From a checkpoint of a small transformer trained on Wikipedia.
Architecture: LayerNorm before each block, rotary positions, biases, untied embeddings, normalized queries and keys.
Training: a variant of Muon for these matrices, 159M tokens, 9705 steps.
Each number is 128 + 32 x the weight over its row's rms, rounded and kept within 0 to 255. Layers, rows and columns count from 0. Numbers have three digits each. The size before them is the row's rms in percent of the matrix's.

# layer 4 attention value, 256x128, rms 0.134, rows 104-127, columns 0-127
084:180115119067120137098165153113087089172113093196136127163124130164118125149097113163089126104119155169104113087113091129135102151134060130121177145136158135145075200174142116043185197147100165195098138099126131082135106094140142112133169174112113148126136142055183141113150117113087128183118133172116105140154119118165104155108090124160162100076177155063104091127129181125113132099104
092:078130166093119096131114159174138156125131142187146125065094015086128137215105147129130199159130119091107146137139097113150117131099149173115150126108174166106131119164127128150098155136184127163083111152123133168181055088183075138101111082126128131102140193070114121176086153130091109120134147143161118162110116100145121081118110087156071141102134145119105123140132159095183163083106
092:129102073097138122130112121105131137107121112147145156158068084093126146094089088119167109121151121107117148149121084091058145153154099137163107069142114151155107210160124105075145100171117205076136114120211111088106131108096123134157114161105162158123115158119137129090162187108111111149109195129201125109173129089150173158158160117127197141075117117097095139091148085135118118154213
087:098128112093110124166138118121077131094092102113105129115077086139131130146086141131111105145109072092172155141164136143070094116119180151189099111154140124149070149128166159118153108153131077151034135144087128130083158143111109184143060120206160075138145140116124121181137163161119159125133147160169054139091129046187149180177125154118149121127146133101145165076099121173136178107134
091:140154056150125085100177203135089136118077128166133173164052062131140119157143122088095145125108160137152141114140143093095143120113158151142151103118164125136120147135159187119087075163175106150117157164130115201187166122138105141124085088069078088192122098122131128131196131148109132160139144136088150137134132088154140124170164098137137101099165134151154069070135179097147091094069
091:148148141107100107119075138092154134149138175145119175107058116061134108156060127147124158146134105131157070135171220113127166123158066131081128158121127115112123127104117072114166103167137154056107108070107112182137150138152200152101090160148135081130126124186103159167147083098090174169142149147160131148118137117105170150047105123129144090152090111121160142105134115168075104079130
100:126197151102090181146101132131101099149149146148130064179084155123147103092153132125160166086143155208175063098140134115085139121132164121086068117140124151113157143131141104169142129070167135060120160124123116131133158155138139128077132114113142191175078182147162066089086117119127215121104074116135167139139161154106113101081078141125137090173118097096154123102094185141153114134167
082:116123064127149164134147107139121149179171085168133095167105128134150056128105141142171083087150124122127099174138164152112104089117095139138139138080078146157080132109140137139098039180206088109171168063183149078136098176127151124131109120137093131073193202098106118150153106125124148142169090115151208139137127133097129118127151101163150113124091112055128177134128117163107125123155
094:142123161155136135165130116111120090131149135166131126155078093165150154081125168113137129133106121115176147097120093163057086181158110152106109140147156066126133135184136105109138097142162166127102153059123124158129183109134161175150092128047106153123114077131114086166136164073122177127069151148156157172110100150127172142059124162128185096095162093168126060127121111164100111036090
096:083097204141133113111119106085131141145047117081143061133155181092124153172172086106075157075122065157145167090123153127107119044102140173136110112165178199113167123088127102163105089198163143097103114151117139159078123127142126148084143098149150112128111145115125068125087170131091126129137119120098153126105102182095130140089127116166153126168091138098181152173116160087164145130138
085:137140121073137162127137129133152150205132146123188124144185147104125135096074134118165113123106146085054122046173141166085071117149123116088120150126110104104110155203147153138127163123098112068142080152165213093156089092143133131107138079140123086146104125169163125120164129109151142089105161112195128164102155110106137123154124169120096185145176042148149119083118116171094117136094
097:136171173119116108094117129080139147141062155170153084154110101091143083090111139076155127083181113160090148082135105163146150156114101135123171100063155184136074176185157194134123102152104128202103103105112152178131103051109149132106142125111147114127114094210140088125113102147148092105149119165171114113163138074131136122156139111140084144158140117203128138203128105147154091094137
091:080162090133115101094123187086146129129060130140122064121163138175150149130101096075123122104133101086100165107122098175094189160138156121138077168153084192148117159165141139152103132140134171136097055122153140152104082146185146190097099148103108120104091160145123124064122144134152138104035086100196136147102138128123116124113129095112170168156153111123122205179127089131115160168147
085:134173200133156083075110155152125092078119143136136106175117197150129174152114159071132162131154074149153160151104093061097132177119142187151115119078115125140086074081097096106133152103144136118104125104153157162077121155197074123159112140121124126141108178137154108110117154117083161099141110057143131182126085123132146159099177129151132124106182112138189141083082091150107195093151
095:144094169130103187139117209142123102189134121136094211108083072100117139144132112125096135103139127145207095180162052168161117144141120119077073140198130148119057143194163088138148112162086129155164147126099109150093125122081178204155077137117121110151127104113110123128154094150124115149118104099065129098204140116127085131120124096132100123155120139131127117161160145097147095131160
084:170206182149095134094099116145120154165062096142119086184078131095164144133161154166124077136074143218147168097099170112082103149178127101110116121158120153101189134149172122219111155136123109134158142126138113156072133127153098120122159106106116101149158164148122118101132094141108130137085142133089138135076137148108156132121087200094170081132065128163096086174107164090128097143133
096:073130169147101110172144124148163132138107097079083083118084138150167076136085103072170062128170150164117092126141138115093142086133126152140147106105164136130144110099121120069148127123211146131138120157149076149144121102122142127076142114149092104199099162178111071149115158126076185127133168109109143129190150044138114106193132159154109161097157166050090121150151166144118103147169
093:162098130105078128165092063133139143136074043163104113125134137151156142180189144102111102172106131174100121124116129121156103088107151073139181146142102117130095140147104137094087122115083141059129066191126127135109151106139076117124131178119149126127169144100246130142131138188143142100118107144063099134108098134186094116143148174122108166081117167102160097174179107115158117137101
091:138166105214156079097120122133123101145114104131192130131141148190181095149159108133138117125100116137144177098099138141098163177184124183130078121122160087119153124151043166090134087099126124156138104111111142159152134153125119048110171121090118203119096114089158098077119114090151095089125170094068127138134133119140117097129179102182151100076126158146165193104117133051118113096136
081:078101207168168137115145106200105157121136102122117097134127087175147136142086157118094080143159133152160115171111172164151174177126103119113120134154070124094119151111169093088137152182122106152104129081124070109190142183089141115136093126156073098141100068169093101130136126126101104146151104184110067062194118123075138156123145079166111125059117142119151111146129142117163126185102
087:130118145096167125145121085140125111136136146129164159106101137079178100114179125127179150123148117076116122167098113165170129073175029109165137094148179189101081090083161053093139093095140172125102139122172129117176135135106153151168119130107176117115076105154175182073136146096100165098139142107170100116152170101100120193077178134089143126155132130094115067143115155120082119100105
089:128196097164096081155103089112127157089095125094098100180125144141175138088125161139115107210153159088167151109132143112098182168072168154081157129141156137122159163080126110160109128078097065120145096136092119173140129139182094031103134144160106141132168147078145134123155052161123061127129130172147147161126141146162100110120101093169153083102146068126075106116150142122147141104108
090:167156108113151143121084112114106078096089137136111175119155092119150100130102136137102196152113150088060107104151138106097143117121099171154068121178121129083168156154069139127120095096142143137054126125116099173149130127105148102124105070091153147102144188137102138089028182148156173124155093172165104147103108131179151116175074154151187151172135130128158121160138101098179133048124
094:117090149108113130215117156083164151140123055123099167100198083178110165143135093137098164136120159117094169115175187144148101062092167128153098125149116107146151146166124121115056088185105159086157112084152151116147113133127071108157154091106182126121109086131122088119153197126122054083124140114136096177077116145074161111165130121117145151155151181177092138115109101110150128144121
# layer 4 attention output (transposed), 256x128, rms 0.174, rows 104-127, columns 0-127
082:113155095165089143099085166140118103104146104161089109170173100090152118103140132187187159135106153106142139125109114198117080135068095191051098124116126108144183122104163165092116117101169097166086129121127227102155130115132084090132175193165097104163107115104161111138126151181144083093116128107141154186172140117077191142108167111162108093122118148128115088129137100127082127114096
087:156153083112170108108130103135182095070098117154130148157113108132142134153146086187074113067065066161125139153124070100124066119161104143104137116144121090115091085100125108118158083157146126179128138136116121128143159080124134137116150158159107120158139131167153126079143172120198097126148120138124087140117172125157162196073164096088124108149099160133177143132202055198082104183154
089:108108138158134178089195151163111099140160180120153164147106111088141108088105114164142092131156078130189111103118149133085167126108100150125115071127111119157182104147077188149102078069137135154130138103062165140099145115104123155116129085090107154071117119045169114142105100128110087106097085173135147215117142131136105117106140105157143156187148186095163118188133130150188155114175
084:091128111071169127121138167101148128109181154147096155083112119150108128114100072155135083168124161122166087086139189174085121147110095111164059159111131118093088168108110129168175100138081153145109121148074167158116159115115110164111157112142069184144169112131144146119182116084177086119070109129099211164169125124160161103081144116105144157208101086125095139154122168115088155165153
081:085159098120147082189165110105124115086099133150123138151091139139128102109130055181121136163120093110133125172126181114136074114121178111111118095133190118105157122130136171106188128102146166115102083137032176108087078132147133123118169150109151112114099123085173104060118201126166169146139139122158099122150131075062184162120091140100137143130110135160095174179116081180132188141108
094:139131161151139085112145085141105065131121151157114166128084191172173120119195073154166102115124123093101144091121149102070121070195104104137080124118179117088132139136068152165110129145142155136179151126133137057146124187118068129157093135095130175090129135125131125092117097134140123118109086120104121140103083158120113132149185128162094152129136134098105082092103228175202136160177
093:136134106116116104123066099142138109157119118165190086158132159119119110143124090152121162101099176133174120154100132082146178100135090114158163149149067153112132057083116123073113142150173113190113184120147132124129123208206116156138082102155118087103119061091128118108140166126073141154078194143142128135110123120156173102137124141198137172067156130104138168075179088100091110111140
078:137106167162105132127080225135106118138113144145148120102161156197100122189102121043113142093129162126171138106102140115096161171104104055145159103150153145134116084122075083182130165072151160143125143178077121126111113149117116133129155185100107109076145090100154073116126145103108069112154111121136126139129146165109110133166099141046095108100148136163171124059137152171163170171154
091:126137144155097132155134111133181096116110161149154144143142096137139139178195040149145193147149142159129169122122138148090100102111111116168071150108098082113165064126163146142129056106153126119103138110071130066133172159145073152064131112144119121126169086117138127060038140112216131119146107100092116118133119130086130081125130100149142156147113165158176155102087129143158205111120
087:173095100126147166179125089159116098126150066113189112108079108105137135081134156158183075090125193091122160153192141094130162165159058115132178145112144141136116102141081121124131187128143129097211090104171067144106139103157127113134073149147134103181080087136083122171123109130121110144116092078122136094120152134163158124157082116159154183068132128157120171167143073086136113146110
085:088129159175094111123101207144188116094101136127083156160104142170123138155129094108073175117108123140136150059105117165112122126086178104194126117141096129110079045100158129125098183122129167114101142133136130158140155158097151102158142140089108190183158074089146186117134083159085099161215176144089111194167100118143101098092106150108122140138131129109130161137085112098099133088131
092:132110099166133176177165144179104100136128176110152182110078101114176148086147133149099099156085141153142124124147106090132081072117157147117105142154155119128130159120184124108106079147131146186108092144118108124095103124073176105219109092140055154173103147137183132151115122143147175121189128099112114146091151128159120153168110104185109096154068126096137118105072096188038142137100
083:122093142161195145108140124232190158146111101127168123099150092066131168152066160155098124123098120126156131111139112075132120067149143112141178125137135168103102044101130148142137147116094105095149089177132148134119188118120091135135178138149075179092124168087170125189123113192072117170105119110153155082106115132160093127144115069137103144095097188094142137125125130092109113073131
088:137114113078118125161128110204194086114116088158196143113115168093174130087099110099138156117154119110125118182086103118144096116132081097193212175098141144160112140108158157097160100109099126078119105139179139157036138184136110129091129091134155113127140099148145182120084125071132118140116120155130120097086120177121153155080162158101093096097120193117174108121141156061133116139175
089:102160181170138159131187108116114134117159128097092100148131122120061161156165098160150078161099108119116115151093176091078124201145136197067105059143140152094152134141126135115129119128162100136125138116103213057109119160130109168152094147165045106110149106159087115121175115081104133138118080113146132132129140131147164167138094042157154183131151094095128160081110149133167132096157
086:139139160110092156169142128172133111092188137209162153084127103072144105152154090165158140116082109127120100118155141078140143105121195169098203103102136164110133133078112138092122166126102124194163138108112061122157113106174128117086101121108167098140125191128113192188107156158100091087113140141139150122133120103121144108179103098186083145121078058138083149126167066113157126114094
093:107080104143100114123122079124122190125170117099115107138105118191145145059117105182089109087073189111144074138163150102117172168105145149181133203128086104147207124086126160169188110179136144140110149128159118134095153116093117090135149141108085100055078092104114148127155163120116098153146102117111168193120124141129100124093133128158172143130121129128117103112164049208097128131137
092:154132107107173138113158202117131236163132114123100097070153107105115138082092155164125131144096151073126140113158084115151112125145152159104141132100139124196128120084151156116158193191117088195126153078169088162083156100117061130101143118123137140147105162164073164129101091139148141190114175116117104163088165069099193120135133088102088134138153100127087126160131076105111133113114
094:145114164096080113142129103085117123120109090118137069169131110127193149129171138156128169155148134130147141205085123122103142121122145061119154090162134125145168130136191133143129105139173119109155081173110129071144182164159145123051110116119122093108143136115125136181137174107139143086111139155137075115134095158141156097125073156106149099090057227154096155183070084157128158180075
080:144082130162154077103147097110064148143076117085105191071174158107114152164155130127125170166126139081092130127170163156131142128089124155126143096135138121097166158124103130180173105157184125139122140145097171057072102138146133124102070149099088067111112163133116137135157121137138130037171077091086219108129167144141114162118169120145190118132106115134124078143145123126070154166158
089:209144123125129185142116135175124094174082164088110160161148120072128109095111129102094090127130123103121125119150139161124087126100138129105058107141091141130130121177100073126094148164130110162135157070134128132094109182143105069170121117132211151077148142081056159129096078128178121148113074091159135124129091171120086108154173165116173100162150127066137112165150128167208106133160
088:104169100151137055089125130118103116134149121134176066083092114091158090108110136141090180105163139064109154116108146140155095042163172116129152165120127093074072140126095183111153139122134100143099126162107077160147184141128118128126102144150179125114107196175094143148104156154127148097122149204112111074147107092118148161186123103145086122142173174161138133173140110174049131144086
086:183128110090135170115127139129127185133163181158130101130114108146150110123182115142085125144143172151176098148168035137111107088084076086127101121137106144132118104148157098103140128127131072130145098136041122135169163085140088119082095074170145135129146110148161085113178127135185166112102201108162100122129135126202102127072203099145092149105099166159098146089105146157098113111187
088:169136145189155156134168152152117153181191131026116115145105083171107089145135142164167091067134074133106137122150125138127149162111115067133125101164121082145150108126124091200114147102098114119159130117128087135149098111128132104077108129104076228151091119105080141120064127098175167147185169142103166103166146095115114083088104154113156142098117135168136181144122126092181146115139
# layer 4 attention query, 256x128, rms 0.147, rows 128-158, columns 0-127
085:130131154179108154104149157151071174133104105127150215125109106099159155107179082130152120103222141098082125167131115084155169166155098141156082139176089094078115152145059097131090093144110162116118120106098143133103043138121156138140172118146154137130122127173169077118116100144125151117086143114082119139130133100121122140138161152212099137167130174134075096079103092145210127137109
082:114116056146089095163183142075156132113157167178104072105149084071098166131166178109133123092079168168117088114132162128102100133076107100119147104091146131166135110099198144122156135143101098142156082098148163124182110088092122111058105147099120144136142155097119133103120108130139152150150145191114115081149102152132090171050183128153118096134104133146105186126185162141148171203146
093:079141112040209170174171077187125118157136099107127139138168146157109140121123147149128167131115075134109115134099162181070184139187135134117102120108126066096154104147093181135110130087133093125044118159171154088126121129138091128145111052099128106120117149127128158117125125123122116162178165151103138162162140084119178145070151094159159162089107117140091172140092125065084138089153
083:142095144142121082177117202088087145122155067122123129147099123139159133149145125124142159115177145069069177156087156101123112150083170100149123146171143096036132117060114144118090129149111136102134089160132126115145099103091178103107165150140068147133149154112126155085172188135123120081134075108125087130119141125122108087114171152195112100169184088079139083168126098195117119179165
088:146127121144173099158101083131187078139104174107095134131159119112147103101127107077132185185083148135181126081117124164130083070126124150133143135072139147139185122177133168143123149102129073149134109106167148115163167073174115146095130122124081120154125141155123130148080126113165075214146102145110171106160087143130157112058060103073139135088092166123085165123164175092073159110155
101:057134122114157101080177107117114122136070152112100174101119189070174171123180084089147128126186128099143104131130136128137147121102160146167164082138114146060142171180157176215091093056091154178147156086169156136179107114147078103104158117086121158146156167184116082112147102124149116137100098143147100106132134154153136135106068109109126067125117164114108104122126094139085155119158
099:093200112087128108132178186115105169124158064153104184064135095160130126174112121097145202118154071089076102101105123102158124129170128155185070143110128145094126096126180154191139095079109112142115095141187136099127132119171096111111124158128119185133119131135151131149183198144075126089149132134136110163081129138092163163124138141158135128118136097141158037104150071126121091118152
101:089098111145148160101096123165038181113097099121105165138114119098130106151133157143102088037107151097098202115138144127119145190164074150171130162112143138121136106140149098116132107142122180119115207121095135120111116084169094148157124083138145126177122156144186126138152116167109116150118103156153128117107166117149061159046113110119101162145180086084124126128160171139144143175033
081:145090156047161123174181118112163120118153114178113082094117139155095194158154133093113171124076157148090120108133116130130105063112136092082187125078138152148212129149099184138128127080186087149100115117144125132112115173081118135094106127105073113118122146098110121163083127090147143146188138137117136077108089136166152086135076148114137100114112128201149180148119160109114188112199
104:118130162175121099096110145122117046147164096098110138169147121139090093162125105113105125171117047154102176113099064187124123119123144108140173216087173171114177143173133144086156071136126108131075084129115171188114177103117149081090104132135075114133110143127100128100116129156068108134099151140131154133121159138110176141152107191179109124112124083092141091134178102157107112204130
106:042127108149101088143113147160165160134172112108171144169133129097146110100176121096147099140131101157158064069159118097108167093107149181117127121089123126163143077084051130117108127080100126126078178139099134170111146080226080097138212126117144062173147123157154112137155141154180142105160120100099154118105171153147149073157122131125156098104138140125083130112162137183123134161150
108:131139117179128156132076138108160163137101122149139124107122127125097144202103125142084044139103144146082146113116125124104122094062138179144199125103175186141124123102138088128191110156115120128155147064096137086110114086139176083115096168137166146121099061088201049147141132115145110161143155129170160070134112137141136147194161090149110150094064077128106166110153077149123147129109
106:137114196156133151137147082131116163123112141152147073142116142152133100093127068125159127196112126126098120155122127101111110146145097125103117137150122141092146134130081141106094113162071109150092132100208176098113078135168098151035145146157101159134164132177146119148123088173107076155113047205056076128092155083127137122150157115170134190194135124133104149184120168120111095089128
101:099141126131092127093145131103172053079189186128114120108133063115071156126134159077119145078097102114142176153103117158154119177154149140175117184094118120075167084114170101166111171150161074136126133139137110107178112042075194141133144153114151082196102129122121123099160060162109144166153163181109142153115079111103120073106124137147117159133177109141157115131109150145153118160102
112:149092090118170140091115107132099151155100131092118166095171126157105143132150168085166132194140167129101067137087130145118110091117106162171101135190209139157157156140105139117177163138137085128157127122150189079145142074155156115188119092092081075092181143095143066108163113165098121100116127089145155084087138080163093091088140077149122092083171162111119156157160175097101138151109
107:125117100077123099201083173152091126102167107134188115121167179173136144139123091098142112149146104125070105176125043083172095155106104106095139100099148103129138179174162159138138138173110146076186137136106138128187143108085166160072154180101158151148168098123141105050167128148118117065128153143079149088159116134097119116134138137154111079131149100104163083156166184149155110096135
103:157122159164081136120123185091123201117185083180127118103132112133167168129120117125147135082151157121073078140150114125182092144135085083119159153194101115173127098086142125114136157133120152121146103144087069141059126055128133139073150175108140152111137114144068110143185179125128136130143078074172141112067095176137107157133129088177129091119142127162132079142136049180148125155111
084:126158106110102126160100065122163070223122191101133102163156143125122100112140110114112111169107131128197131101104133160133121091144126151090116100045141134155148158143148157137107104151118091150105129095145168119193150146155099128164119089132085096142163119123119170192066092119129155176137158139094173108136075122121154117125115151062154136098116156137107211081136166084083163043129
085:201148139091164144112162145163139102120124093141080159115131132147105114131149079099153111097139112108137109131168154052166143087167066151148137155207102125102112071126129185158108123070098087125095126141175097099093131156121098151113084192137125147123101178117114141143183138150144163114136153114154122130090143206068080104166099138158116100141200164101184072160128086063113124135138
086:074172091010079120178177136156077152097160104145139154112119139126133144151128122156135095067108118094123136166126149123154163164127146116121097101084123134127117105076125109098173145209125125087086146109177188145191142155074112074146123140157153109193163109120194130137125179161127119091126127211139141144074114103100108171103168157154111117159134096106144119108110170114117133093121
088:175082108090098084165101135139145105123120118128104092164131176106142153132104090078198120118108130123167162125168121152148117139068139134118086158071203161069175159152128136124092150158115117156150086086163097152156150203065158155141145121128139092063127098165177113124126109130204147148170156140085111106145104132142058111096082148162131133135137156056118181186097149146137104116109
092:109171050127083128167150135134108108195146168180116074152148116103127136165124136103141110155125115065153101109153185100105155098097070111123169141029147108131151094147123126134112121112166071098160131107143141099131135160116139169089149128133153088119122157117182169181117071112129145136112207145109189158136060178094126104098136158086120140097073121115134120128191103093142160177172
100:119120136186114068143128071077122206089063162092152077122136127134120102076100156154149143186050136119169142097203081133136113108079164130146082160146102132094141136168143160089150134129178096110130139129128117161118097076129159089115160112161168107068159102173156167100135177168145164128098110115093144120122133168110066159119184117115117122101075178143166113116183111140111156114137
099:078152103109102116160104121085119119202143134126133174130144146089119087087062079101198118129093108131142117145117124102117105126179141162162080095058087178182124116111196143111068129150177114121121081066135157138168176164132097118130159163142120087129102176143134123153185144095155066214144143110167170138121085108118113153114116109137097192104099128100129185121137140131123102166097
087:137195118085149189095121121187143055115125119102149119142138086105109104127162094157103131096106083068161121085113147171103127161182059158137107119106157130177129083146156134150154156106119083161108146141165130073129182156140141147200072136141121111126118108123193141122068114144088105093141173143082205141176140115082139143112178098169125129115127099109062181101147179126112113141102
107:186105196128142094154097170183132101153129129085141100109140139195146136125201146141083072196195129080159098129171163130067106143151131145164100157120061086146121177080081145195114122132089146134077105186104116059123086140100091148161118128158128129121135115119153116123160090158111153043146099120132099139109116121111144161139130164116092128103083135137133132130152101120163141078078
117:141138087145163152125167151145100083122153208136122189151146125073157150061148174117093141136143129147078136043106127153153141090126124083078149056096131106096103141180146119152157163162090129131099073055157156171103113156141174124055137150132207124136145125152166125102112125129138174167151155155115069112106122108150146164117192092126095114073109118073118126131111152147123162098131
110:096114100109093139123154100146146103155104071110103143155147070162201157047140169106085109146123105157174162129161180087101164154173106126130089171172104154151124095106155183143145142222135119123130182162176091141120122159080100134136144156181087130168136095140128107144096094142171133095091115086106148179156095113117175117080128138087087062156118144080140123079113095104088135114107
107:111098144165122122091117147153097136130195124145131078143148067152168161155111187095147130187113104147100111133115156077129108108122195102099124119162126096083118113171145148134158153165082076102096203144147180095162176146131092142109104063180090131094155161116153133176180149154123110128108115108139210134096092074073133076077111143101090142107085067153166085132112131127155133117157
108:158131130105102132155153140087079193113155169127118138128167096126149149078153137068135096107129145107106140128149162101110117184174137067121138132153132159172133133119106181146148220104126120110061102119103161071079097160121116156124141171107153111111056112114072179121129142099191141117178188108149150069114136135192141104124105072108131105097085118108101113161094134090148126100220
104:097100163162156181098199141105151127175060143142172110093117092161119123121115120162154116096124115108127171161131126140064179144152100157123135146134099111121083168058107102131158116108125198139160149108145170125165075181106119150110111089080144149108177124095073165073061075152040108146118125113166150161165136106100133152093129141121116204120138141161112103139120111162176148179098
# layer 4 attention key, 256x128, rms 0.149, rows 128-157, columns 0-127
104:093188091160156157131115116111167172160162165137135145129162130079122118111130136096127126062103091110173113146133129153096130110160156207089088150134099150147165126147156138074155168141136076139088137104098140150140132116088200181136113163131100151159070107130166160099122057039119153113142101128149191126169152080124168111151144065119118123108085076079082119133119119201079100142120
087:120096172192122107176186187087148133171146122150097171096173094096181145182115098124148142143134096134112172155119173106129101115131092197143180090165090093089169083098146112160208108086105132111139116076136141107088145090087109093154131116142115139147152121122168172096134147175118150150067127104157122130118091139094118091134153092179061147185132109159144134123098146049141159155102
099:138143082195114137156096113199121148106125113105127046138121104158135115062111146123133123155103105101124066172176061194147150153129069155180109166121152094149127174121087132125108161102147112152080180161136068167166173094081138126141142177135138184119090103143098071066197127117142097141118146143075130160166159141125123092104114139171075119109142133148150167127147162105140091098131
088:090072119156135153146182147149160167099147159064086128187142066155198092138079081164105136094164096101093192130128121152148143097126128110136153079121130161166152113112153112094147121121126126109161110129075139155143102148118127122126134170119138097090126174121160100163196109048194132195059119153136116107104118138137156060105175128104109113095118084116087056156105094155096131139153
091:202111186170170151101138097119123087069160096084088158065085089067123201130132141149109175125143174127107126179069166070147182162127140171114127128086179128168146185115156114109109138119135164171135170122065175095170142146135116148136089096149128137098153150126189130118081121084112101099149116082166128120120171160097155101110082154131110117090159080097121162150140140100102122118128
099:131153161169127094123132195054108105162140136103125134082138099074059123107172162143178146135109131172114185139119147126123089139160129139120138105129160073168078166113096142105200134169134154127083102088108147155099172140140133075141126140159179066146089121081099089121186104087093133157143159080165145130068104111149137128165157123191070110130086143082150131165122168142187090147114
104:140113087154177123107097140146129104115150156128094119106119102161172141111171131151129065137116166139081160081110121174110163175105136158157137145141178082161112077205103080076082140123079135137088115117175097174165171112104144088146160159113167128108122134118104082146153141149162153117066143164104102054134124192178170115118152127144047095115111146123098217117156143097099091139158
097:153200099179117101088157170133149185117073154128175160152159129098139160176130137149082158174066162191123120116091112165157150093120160128121152111160082063108130086093101155125104139141167158121140126138120132108109116056085154172160139095084088175135068143169169145142187094169096111107086096156079157085173109107090139136104203119139119157115177093091114145122105115139114114136116
098:144139218136121142130083166079178082129141123118123103147107148134085116193130098110123143127094170108089115181121193122177087167164071126153133144184116099126110186107111134160075094103146178122073097139146095099165157118114108178096100101154090098149173118118132128120118160207077065116184139118122142104160156178101141088122104162185104096147086123159118158142130151095088086134110
097:189122154113111168136081179154070148143151117076072182136084138144116130171077112131156187134164097119102127122110112175142140111175092136118143118148143151123098094140106159121173138123128157116096093152132138080118119166123133200111124109146147171089130101180126159080158156066068097115161157081147062139125115213139169104141110095154106107171151064109189120158102115129097074097182
108:123145165106102170139117163147154084104090122112132118106124148179192137108103102114167182144109154174146107141128083165175142140086141141090121100137144162142103119137117132074109118053149128127130174112098108113156099139133094125143226090173122144127093098149101169079080127094111145133134132148040108102024162082128107190170144168120114129186128160119161180161166112137092155173142
101:131081138191130084200109132179086174155111094142117145123106159134116142196096138105138103183122163121119132091100114127147135159116187109129149112175158136121127107148126149053160144132094163130135062121101164127086075119152157142112121080143055138127095073136114177138089115179124209104117132119087099128150131171122140159196130104166151101113157122134026109101139121155163089181138
104:157137200105192180140088100130210160084127173139158129126136164088094063131098099154185128091152113111128142117110119118128148101112138143133158155082130084088144119123092117146139196049115139147148173150109128115105128148103121085135137184117152129090052121092145154105081114074173125109151129142154136125153137142130090090062117190166137139140119112206111186104057152112136149087122
111:106161088166194129130114139132122150185127125073109151100061090109127165120091160146089071119103186104164137152128173146209137146105095086117092091131087105080155115130130164137170095120089098147142150119162125154143107118153179192129119131093086141135173117160183156090159123107145170162112092135066142159059091107114172144065120110114117114121204102122121104190107122164104143119079
105:119137151164129112127123160153111090103222172168160149108120082124140152090197126094148094084118115121136138181114180205144126128033104150087115097136109151109090121106142129114126139151110130122143121076156143158132126169148114163125168093131116151080053100135139113152122125134156068136063121142069047170142129115162160105108118147146115165148105198099077105123135200131153103144174
100:140129123091170097130121159115143130118142128119076185128083139099163155152164072087106086079174094174117138156145174107135119150123154128135141108181162170158154088147117168119190168074091076105180131076125081152147121077141093093106113127083206095141127112176133104143084123117135154190157127100114161157100111094161102063126116121172141174145165152093083063162109099116145145171181
098:133125095074090132096208165157097159144090139135174115163154141166160140149112144158103131114083063139110144137099093149108135128131177092153157085043106136138143041150120126160158096135142148079163180117123138132013117126089081104171138123110157122124095120124092171142121175137134157127105116126122103182113104081166151177104109150102161165169107179119147095122077085103142154122173
084:118100138198138107145123189107149059127152103131139062136122121108110131080122117083131108109175222116139097171108121103072109144104086153123155124090169090112105200143131161139104113154135150165101166109079140145125103111100089187118073150139098092145183094132141105093100135128125087079198101087181131068081133147090115122162100095203093079152137146163138151120140124128109128170151
093:128151110126185114153212128097122111101137173111180128129166103149142113084099132122169096125092122108151132096145131101090176174076169151112120101127141076150126118179089114154119148130125116148085070143176089139137119157157069109144126159103110111108129175134093155121125178150143082170143129187148073073149106065184216120044132165106090081145071147149150133154098082109109108118142
100:097152113119131122128116162113188083183142179127085155151143159153196104149139155115116106114124171098135100119100123155139068115102126108122123153211108061091122171123157150134127163137145117154148109138141093180130127096094122134105095148104112126117108135122084145086172148152096102146121095165106142130111072181133046058061159139198114125160191090122123119154130103173060218139133
099:125136115152194139120171083131128159140162159147099118126157207078107111134161152123164069125047123135148159136099136102141131101109105098144131118126142153126120137047118154061184155134147037099104116102099128127093088133123126100169145102037115157126130086118191129102152081070124103160178095120136134106175130077111101138138112166203145156154173100120111120137167135153155118174169
098:160157102199104099135141147120151083120108129102115148121153112099079103134104166105148112169184164136097125089124163189110126153119192157098120140094095112122163151164137103141141120117152145157113113123108141143132132134037128194126130091140106045166145107158073132087085139142090126126192101134138141125102098080163146185114159103190076104122085147127100063157174053120121195172105
095:097125097121091143102111073095184103129159160154143132145124123098098141047145105108098164138084154083164182097116183069137138155085109102177181133114123108126116097117179141169071127095143129102156132141137183140106103147062139197108089091182123129128119114080174159129096122099135053076118177116150110141177168106186095131102096134158164169170121116103136122144187102157117149161163
089:168105101221159163136158189137076080112118142147100108159034117110184113080153123100058066137171177138125116102109137121070163126115113075116114123134157111141127217112153105136157135142175126140134104115105118130105100157121123092175161124116125175107198147163166109118115176144073153054136107126144096092130177119127111086114171136178130138156151109133130174109129158132081138114143
099:128138123181115065123177147110095147124066149156121139131172075121127132186111108147159122154123107100107170098119119164102071185092141115179100138149154122127136062139128106170129134159127217130145130159192144128106186177091095118158156095168222101106093152145121128147151115126084170058118123175078153145105130102121116108102151171126126088101150076064161091099125093110129108081132
108:129130177091093149204171104086156060162119171056124159138212141153141070151064116125175122097084126128098137148139149143108124104163113111101110124094086079125117137146157134164114096150166113138108118096082194157148141138096081098131141118123173084104187091103116107145079118150115160176112157101125113156163104138152108149105108129128140183143064194135117128065087124068174148137145
101:088204143171091147144103135122104168126130156147102162130123112111167189134201134127161095128096110125130114164162116082120153129136100142157106146136155175137160127139157182183123180218090091127112164097109158141111101129123122088140099137107125069161078142150121118042048088098133073177120124111107145167158119135139165095146124081156041123129101133089133141140123096117126101177064
110:139193123072090171133105136135137094165131147107140181171105095095101097077166145165114152084114167152088141127125116154113121147100115147082215147111125100155158170154114069175087122170167145101102086140155122185136187108112151119097143117144120081119181164128117191134108089128084108077155130151136134106115133130091160110099161182093106194154105104071121089111150105126097182083059
100:167187148091164145150111198127163170101184124127127138083118088129123165096117134144100075167168152054072147084131170141146145119130173056118115172160097101127117116153140124131113149070173147087141131202158078112093119124123085122146100130110118131117125139126030068110157124096124099159102126141125074158126114146132149160111120132087159140182153137116041139113149117110121207110100
107:083062078134106108170183169107163134123085108150128114156113115152145117138154127139040080133084103164134087094185141130118143166092111158154107141155133134127110152209148198170132088102106110104120178141076128080148108103095118108133119119113108135098118172131119098118107143176178100122109140127138073114157105071152156161149130173174109131151099110183191112116167028115157155127083